config = dict(
    head_dim=32,
    d_mlp=640,
    rope_base=10000.0,
    attn_scale=0.177,
    init_std_up=0.0305,
    init_std_down=0.00311,
    lr_head=0.00326,
    decay_fraction=0.81,
)
Each number is 500 + 50 x the weight over its row's rms, rounded and kept within 0 to 999. Layers, rows and columns count from 0. Numbers have three digits each. The size before them is the row's rms in percent of the matrix's.

# up: layer 2 MLP up, 640x160, rms 0.0525, rows 35-104, columns 0-39
# down: layer 2 MLP down (transposed), 640x160, rms 0.0441, rows 35-104, columns 0-39
up35 104:545427498468513420532404440523342420521423448498564441471549525493484466461526500485489536502446537546510601513544322532
down35 094:431551507564484615482549567509657573550542590494455600585421520471505507503438522520514477524539512449509421450441627458
up36 102:533529502560513335607534532478555494471548501494468565467528515469438515460444558534512558476495439475446527549497463468
down36 116:449487493447492620441508466500476494548476508536498456529473493531543503550581459449478462573483558525550460434515531536
up37 093:509552502500358480495602541551534446385506491504548576577490532538611505535471432466531560450508544454468477483509392613
down37 082:478450504530598532515409497433476564604448501517476475499522468449375462431507604489477476569461473541497511539510626458
up38 101:490581473453418496433514457481480497534402471574555447641406519536525439471519513475491458457485479526545587503552518524
down38 092:522432527600514505543467514536520485458532570434511559383506475499482526519490477559547563521580467502441440471486458515
up39 094:421460571418451514499527491548500596506549403537455561511474567571513482545466463484431468477467543605439507463423517521
down39 094:576531426552561504457489499463539477474416614445524458521496397432512501468531502495587517529489474416558499571555474491
up40 166:461581571447473492432500514633519564419493487480580562512508490468541526552536533390474528513567506504488497527548548395
down40 137:440481592482509573465401424611445469490534569513473533530423525443558457530467538514485515490454566498581424551476486494
up41 090:503556555455474566535427433442491504489412617533551521527530449510511489450486418610536556504543509542448530478578420605
down41 083:495457436576498440445603511596531501514574382461448451466484536496458506530485575375499460504483517455546451519431593441
up42 107:473529449464509478500519562536484471404402392519441499501531497480418445521463478483516531505525514441512485534444488485
down42 115:491490522558520510536488427455525494560592586479520489545432509545610584480542544508500507519440499564488536446555490547
up43 088:457406452430553451460434526394422627550503450505385458533510490513497511458488518515505526517496536536496494484401568466
down43 090:559582564565440493491587473588580441497501578454565544483492545500518482586476484534472483530483436505532496507594400549
up44 090:493577533514317543466536525514487492457452493504438549552459392587490528509455436473474469530466503542423631506482528554
down44 087:466430479485705457570454460470541519479516458506532470434543570412512407518499537506498551489510524442568396503519467484
up45 084:525434444493535480439530371386502517471453430478448499539547411473506570472534456410541522539552457381538471438503304398
down45 078:485531557500424512564451621566510496487551567509541475459431568541481434529475542607473490468452547588467515527494673586
up46 089:484521511559418400517504447438471476557461545564499489512421489505506478491419544468521555504493595484427428525451450509
down46 075:512508509466560590503495512593546511461569467431494520476563498510482533501594432536482435504512406445549533464557501482
up47 095:461474490451504453453434492526494562466537475487438592492535565501448427485514545553465628587414508573514555480517526509
down47 087:570525540557496560530570474481494516519455540522503445499474431495568545504484491402527393419594517450496404489448454475
up48 095:499387507463465496491542479505476578550507584465475474507400483511542459545489632486479512497541604593447601545449620468
down48 086:562586479553537474527483531481569485441466423481494511483609466463464511465473367521539511536442426439544408475576379530
up49 102:561457451442504411469438442512556476559439489542463485486471427420514462514538447478542505571465491534492483516592386508
down49 102:394545541579469615532590570512434493458538529438539566480532581649479517474440588493452516454534503462479572469409572465
up50 091:503622442437555515385596513529575405411520423420492515513601437582489455476470474507547446499491604501492449484558546510
down50 089:528415507534418512587389497450429554547463519562479522526417555428528549491519523454445525532542401528500559501411427496
up51 097:523474524510475473553442562595526593464575491545502530493421562488552449472437494427455490571449551529478558523434505508
down51 113:412485518494522511485548417428487432515471527479476516484592487492371520581557488503516479474565465456539475467542482523
up52 108:500483531454522501449440404533551494528489520503477506458514502540604484498514564520543450521492495506504467549532514532
down52 133:490508507520462508523528559420405542443492511481530487551470431469400477527462432465461550487530585502466545458479470480
up53 090:481647404428622604525530512507494469499506408444406514523557486504476535543505364448408537543503505443541444504516437469
down53 081:485381601593404423490466515462485537479502566515569480512459532481508504457513614542565494514495498551420581512523526531
up54 094:439476596460402622512473471515550530539504496512501479508441428498441473551553459497523486450589494508500601422527486576
down54 094:564507428547579334465492522502398481478500514489508516538588527509516484520469548505472516527455532513475403562480514435
up55 113:538405555451542524457439483499481450556459493518434456418494471536508524505502487458536481566594580488482575486616469512
down55 138:439571451548462447526539483464515565434533513509564560608469488492474439463463544551444527468406450539493426533407514498
up56 105:523482584410562476491492389471532490495539500409490565448522501438480437483467476492518486470509427558553538433506485556
down56 119:436521430613439477496525602518473499483450512605510455552486474570495538519497573498464507525491583439446419516441483474
up57 088:465491591418554548591453505487484383438422506507507451446444395507476556591432488562413597435537501528480587417604570538
down57 083:624517390573433468399526472483508593557584530458472536507550567479523403442562504455567395558462537497546424548380429526
up58 083:547395599480499516470533493514486492435476480531540608520520389501418413482536487550475546510567562554440625556479426506
down58 071:445578388536472482531466521476497508568491497445449428508516587517565570520440501428475486510460493461531390445551566456
up59 082:556441599530508427486521480552466535506539556499516569544535469503465386455467377525510460548499610427472558444459591530
down59 074:396536423469481595503481504493535454546465459493487470440450531541578591580516588470491487467495446585515483538537383491
up60 086:546607481445465521532515510569516463508343381514463497483524531511461458498500455486601532514508490532439497509464516502
down60 087:490367512569529489461471491394493513493614635531487518535484465500511516482476534552460519471484525530547523503502484500
up61 080:549444482475437469500481517448511589530482606577478433526425426497523490551441519455575511531515559454512466430440560509
down61 069:480567587528573509506513453584462438485566428433510557490583571533484479489545486569465472490482457526497569591569407506
up62 089:403542602474503583487516430507493437537389614490554548516396544553499434543490500523425488430559530589572506422587452550
down62 076:628460386519517437466450532481484486436573383475498434446594421437530542511528501471557482536452482391425472555462585474
up63 105:503463577498516400462439488552450510576446512523558536521500474470474475652476552509542487473497479452473479460462459518
down63 104:555572430538485590525547509456564494421564489469436461482500437521526530374483504481471550542520558544555493544531554464
up64 097:508377493485504512465474490475579564483528536496503430391492429483558498464422540502496475544420442469479505549551475498
down64 111:493564471511527470531535505513405426519478480456511578609517556538418499545571459481522542499557564551482516439481514506
up65 097:500588419557527514472481554614569452499562490454591552565477538579518414587471534430501461469514451488454484477509518521
down65 095:515436541462461529542498515372423544485438542499469465494527466475487574383518465555508561558497555493511502523491441482
up66 101:527620489440469452587581564546548408488547553446479502566581458538498510571496528633497546506514605458456492528478535535
down66 111:434433525572571530409426471456458566506436434516527503450435551448498478443487453353464467522512422553530529470536447490
up67 096:495403509533534419454482550520591598483479507548570525519433498455559448487488483503520513486526599453420550428581450475
down67 091:513556504477471628552526450459394456510496530511453476499524525592439527524509586491498486544452428538555432545403568498
up68 090:520380525457452486488486482450558553481564513562471545514423541482464470484480522465516623499449539466591426491493478516
down68 089:463582479568578526498514515534428478507444524478536491511569448544534493540505501530493400541526473538380592498524526461
up69 098:504517510580482584539485503540555474446466428530487505484477447687529493504524421468592507485545507520451468517499464555
down69 097:478443514442555421453516496456428560553514523503496518540540538299424491494518530547429531528442511517528565454470519512
up70 105:520432465556452479492511482365600513441518520531551650476505533469412444559472500426521587441398526432489518435434456500
down70 102:459579553475526506539522528609389479541505455503423382524513472550569545436518488572474428533561498555508446494579557490
up71 118:493490450534540500539478555477572498513526510496536574510539565485545408612512531466511517502483510444525507554560472480
down71 122:520503548463445489453519430547436467488440517472501456479444441519472587466530458471505468561540451554474506438480537513
up72 106:577490469585472496518496507424591439507588561483509535523522445548447494551460523445560436487528575478452535534466543436
down72 119:367504500394548524483501485596418493494400434521476472511439532485529547453528503510433523544500447526561477500505437516
up73 129:517633515476518471394465460518447502453483588433467481486494589579533491529424483493435502509562547498526462426515519538
down73 102:459400452526473480550525592475480540570464468583596511583550493472482422500578493454516519491497517524436520506502367501
up74 099:439459519429521528508500516503607564591473551440500490450499456530547511512561519538512541465551499573517509455553414376
down74 095:571560514558501434504484473451424479439499435540503488552496512425459503503428437485512479549460460456466510556481571610
up75 105:495406535511413404441510485540681482485522445498550530482498517523511483540470544526527434512524516463476454467496496382
down75 113:404582505455595560519469504606366497461509524488428497499513500531550505463574498414462549514492508517504542595511483543
up76 087:519525562565472443513557519516511426441531546543571545528474512599473493511451487481554551532498509458517467540507446467
down76 088:458470430484528572500450476461455582567483451474476505465543491435516510482558520479424464477500497504521495474500561551
up77 083:503523490479521511510506467416457332481464644462529473404416545529489427477475492504489538467563499507585546419575469559
down77 070:546461480520448480481488508546554586544540369534471500597581443442498548506543484487532453530449509539409425553435554505
up78 102:491481568406611410478461480572377560516511464444527495434511486432509417493551502462538560494581537442450487523599365502
down78 113:498503464596407559494486505433601468529461568550476550557495510584505590484406488492435416527484523527536514489438622530
up79 097:463470602498520497427469447454462545584454449467432589535574463514571519695543497535496505492529530528454506503467413431
down79 083:510505407549441527511516501557536513422548512521533396429434544500496483347479470463490504505491499457532496469544592626
up80 117:490455569559494518464569521536523561342499463519458484450385424519495423472496548506495496530427471472457481523490532453
down80 110:484556446412551416484391441474492439566549492455507574492550560490455583550530425490465495473565477498531513473532565532
up81 089:529451486426530447586434500434553499466581462414461551437488556466522384486496514520499514617482541560517514543548459475
down81 077:477531477602478494409551511560470455524401566562521446514441441544464631509500470478478502425519446450520481456494505468
up82 131:548486608520457434502471382498418587576469525461493533479486475524564454608498482492500477451557473494542538473359432553
down82 134:361486374436504543484508594445550443460417545524520476534533480468461531493489510449427550567486564541439503545589480481
up83 095:532478557499517369574510499590523467480450435500464527507509481471390485533451597567496480522503437470484460577561426464
down83 094:452495469523508665430488514430471541526577584488533506485489545491612489498548395432532569525492565495461567439427541518
up84 091:548497541538427525494482398492538392499519577505632528496485484538532445589493588536590506452572536522534544442517517567
down84 084:409518447455590464512520594462469520508469406482410494507496528475470525469483413480451510518448488481496438510470451500
up85 107:495407534572409490529432422525452459523506487487521551495479591475527468462441582577510576505478564381477462419511401470
down85 111:505605507439535459470502546479552544514495530476505478479488409565532504540530421403477409468563474598526520574435531573
up86 103:488440436498525425481586530461327484531534467527417526520613467465481492581460526612413494621463543461507539456411564553
down86 118:520529579483514557488422447567698533500513557434552464514354536535532507427538453375553512419523448564487463538606440445
up87 089:510452531495372505457505476491448530526556593484541455556432505594532453532478580482599489455533529477441482508543409476
down87 073:517547454551627483582474496486551468484442430489462525447545476422477511479496465490401512543474511533580513507479606521
up88 100:474511541384467557477471498432520569557513501450456525528535473437408501530400489566506553499542559541462447460569380552
down88 092:538488486645548376525500484520462482471467500488539463457489571542609465499558516384500421504523466452494518526427570485
up89 105:483484465543424530458461450465491398501499479516443507512573491468396472469446501517504514596492520482520510434468528513
down89 110:522498519442578461528505490587470607511510560481543478538436524537597542534576516470555520425488491571452478546489476504
up90 100:549565574507425380573474500531385433481425520507488494580542500587534457571368448541580502544508603529502428452484388540
down90 092:424431440539573600405519512467590530557568465469485490413431511424510509472628507457472543465509460484507540503553599544
up91 100:545565447500523461504571395488505610482615552433520532501422441536474482452461494478465579565460472583468510524482483507
down91 101:442412559501501537523464604466531410541391429535478452456540519468522522540517564505506433476580509419536487475563545501
up92 139:364464574465520480454478496571572500496453426537537515477484475498555484550476497428464519546508558450534518550514530406
down92 126:462495536397458504478419399669451446460561508476451528571475490463599524544533504463485511507435469479564440546497516509
up93 082:465564514549468488476551526590558507530424468433527613534539442487511519445448441604467493511520548472381477640466502484
down93 063:499462462472505507527423474422426485461570497506433434506451562523516450501583540391530516531489450517618526408508483546
up94 119:511475542627422410607503509550531496477483533529531619480509391533461468596560494492546652504470476518378464591566509528
down94 127:474482527402583571397492438454451540547494430512483446536460623468546535409444490480479368507534548468575510413421497513
up95 113:477506484547369606444525372495545606449517454482463496457454444581506544462412471502538513500488558506492485512494454558
down95 112:503482504447587367535540576512467436519402496529556513532541553396463448489539541467486490492535476545494503517499574470
up96 119:506459574486574582499491446501542572511560518464532478419432465510490417555473542506499483520503468532530594507585681470
down96 124:531525460455493352441529548477483452460452472484517486522480549480479584449585418456478486478509500502478466458474343513
up97 092:551512548448540502514529473483449597462464432407513599471520451540470549552450425465463595611549506559502451481534423538
down97 089:489528454532413485494471548501563447544533518576503387509529525488524409431535562565546434423447500425481533500504560493
up98 096:547549495514456462515402430457506575496422646393532494540550457486579510427553542503535497506555529517459583502516501529
down98 094:473468481467553579446585564522487436493563376612446501498418518477399475526399458514496512465461465483513452497508500444
up99 118:449523485509571354475531461497672504422503510439498577478412489505555453527517522484577449503417476505495463537549508414
down99 096:501512520486482633524453506573378506500510473528500466497547484505441521506561461501504546477544525491534477474447456537
up100 105:525499502464463519434568502494567497486500503508526597485498445521387432486436511536538512484574522584576489422544455565
down100 109:439526492552541509594421485455425484500501513503499438519490541526600575517517483476450503549492534468436485551445527437
up101 114:496472613570545575453531513458599513438448497469557510516495415544509453594569556558496548499567554489546629628547498481
down101 107:453525390476457392559442517498362501511529493504463527509494526482492524497415477404423572533522538535430380431479480548
up102 093:436531655543399477514544509459555441530484533478475587492504423498445480517373388534517584532513486532407573431578369528
down102 089:587461340486568476503451488511394554473502484522514438508532576504524505500628639475479440433537542465545438537464626501
up103 111:482528497469495392541530512558488541514523398488628576506516589523492513535490532434479573486513452436413482464504386504
down103 114:486489502532503618462479500455540531508424605491419488470465451492474475484494434549484481523438571578556550542482588510
up104 080:544479534490501563446368429483514520519482528434461449522505479531505489494508561447598509527515560472520402531485333499
down104 072:432534438507452394562623576505486467504528485550525535518519535467491529470464435557448477453496483538483597460526651517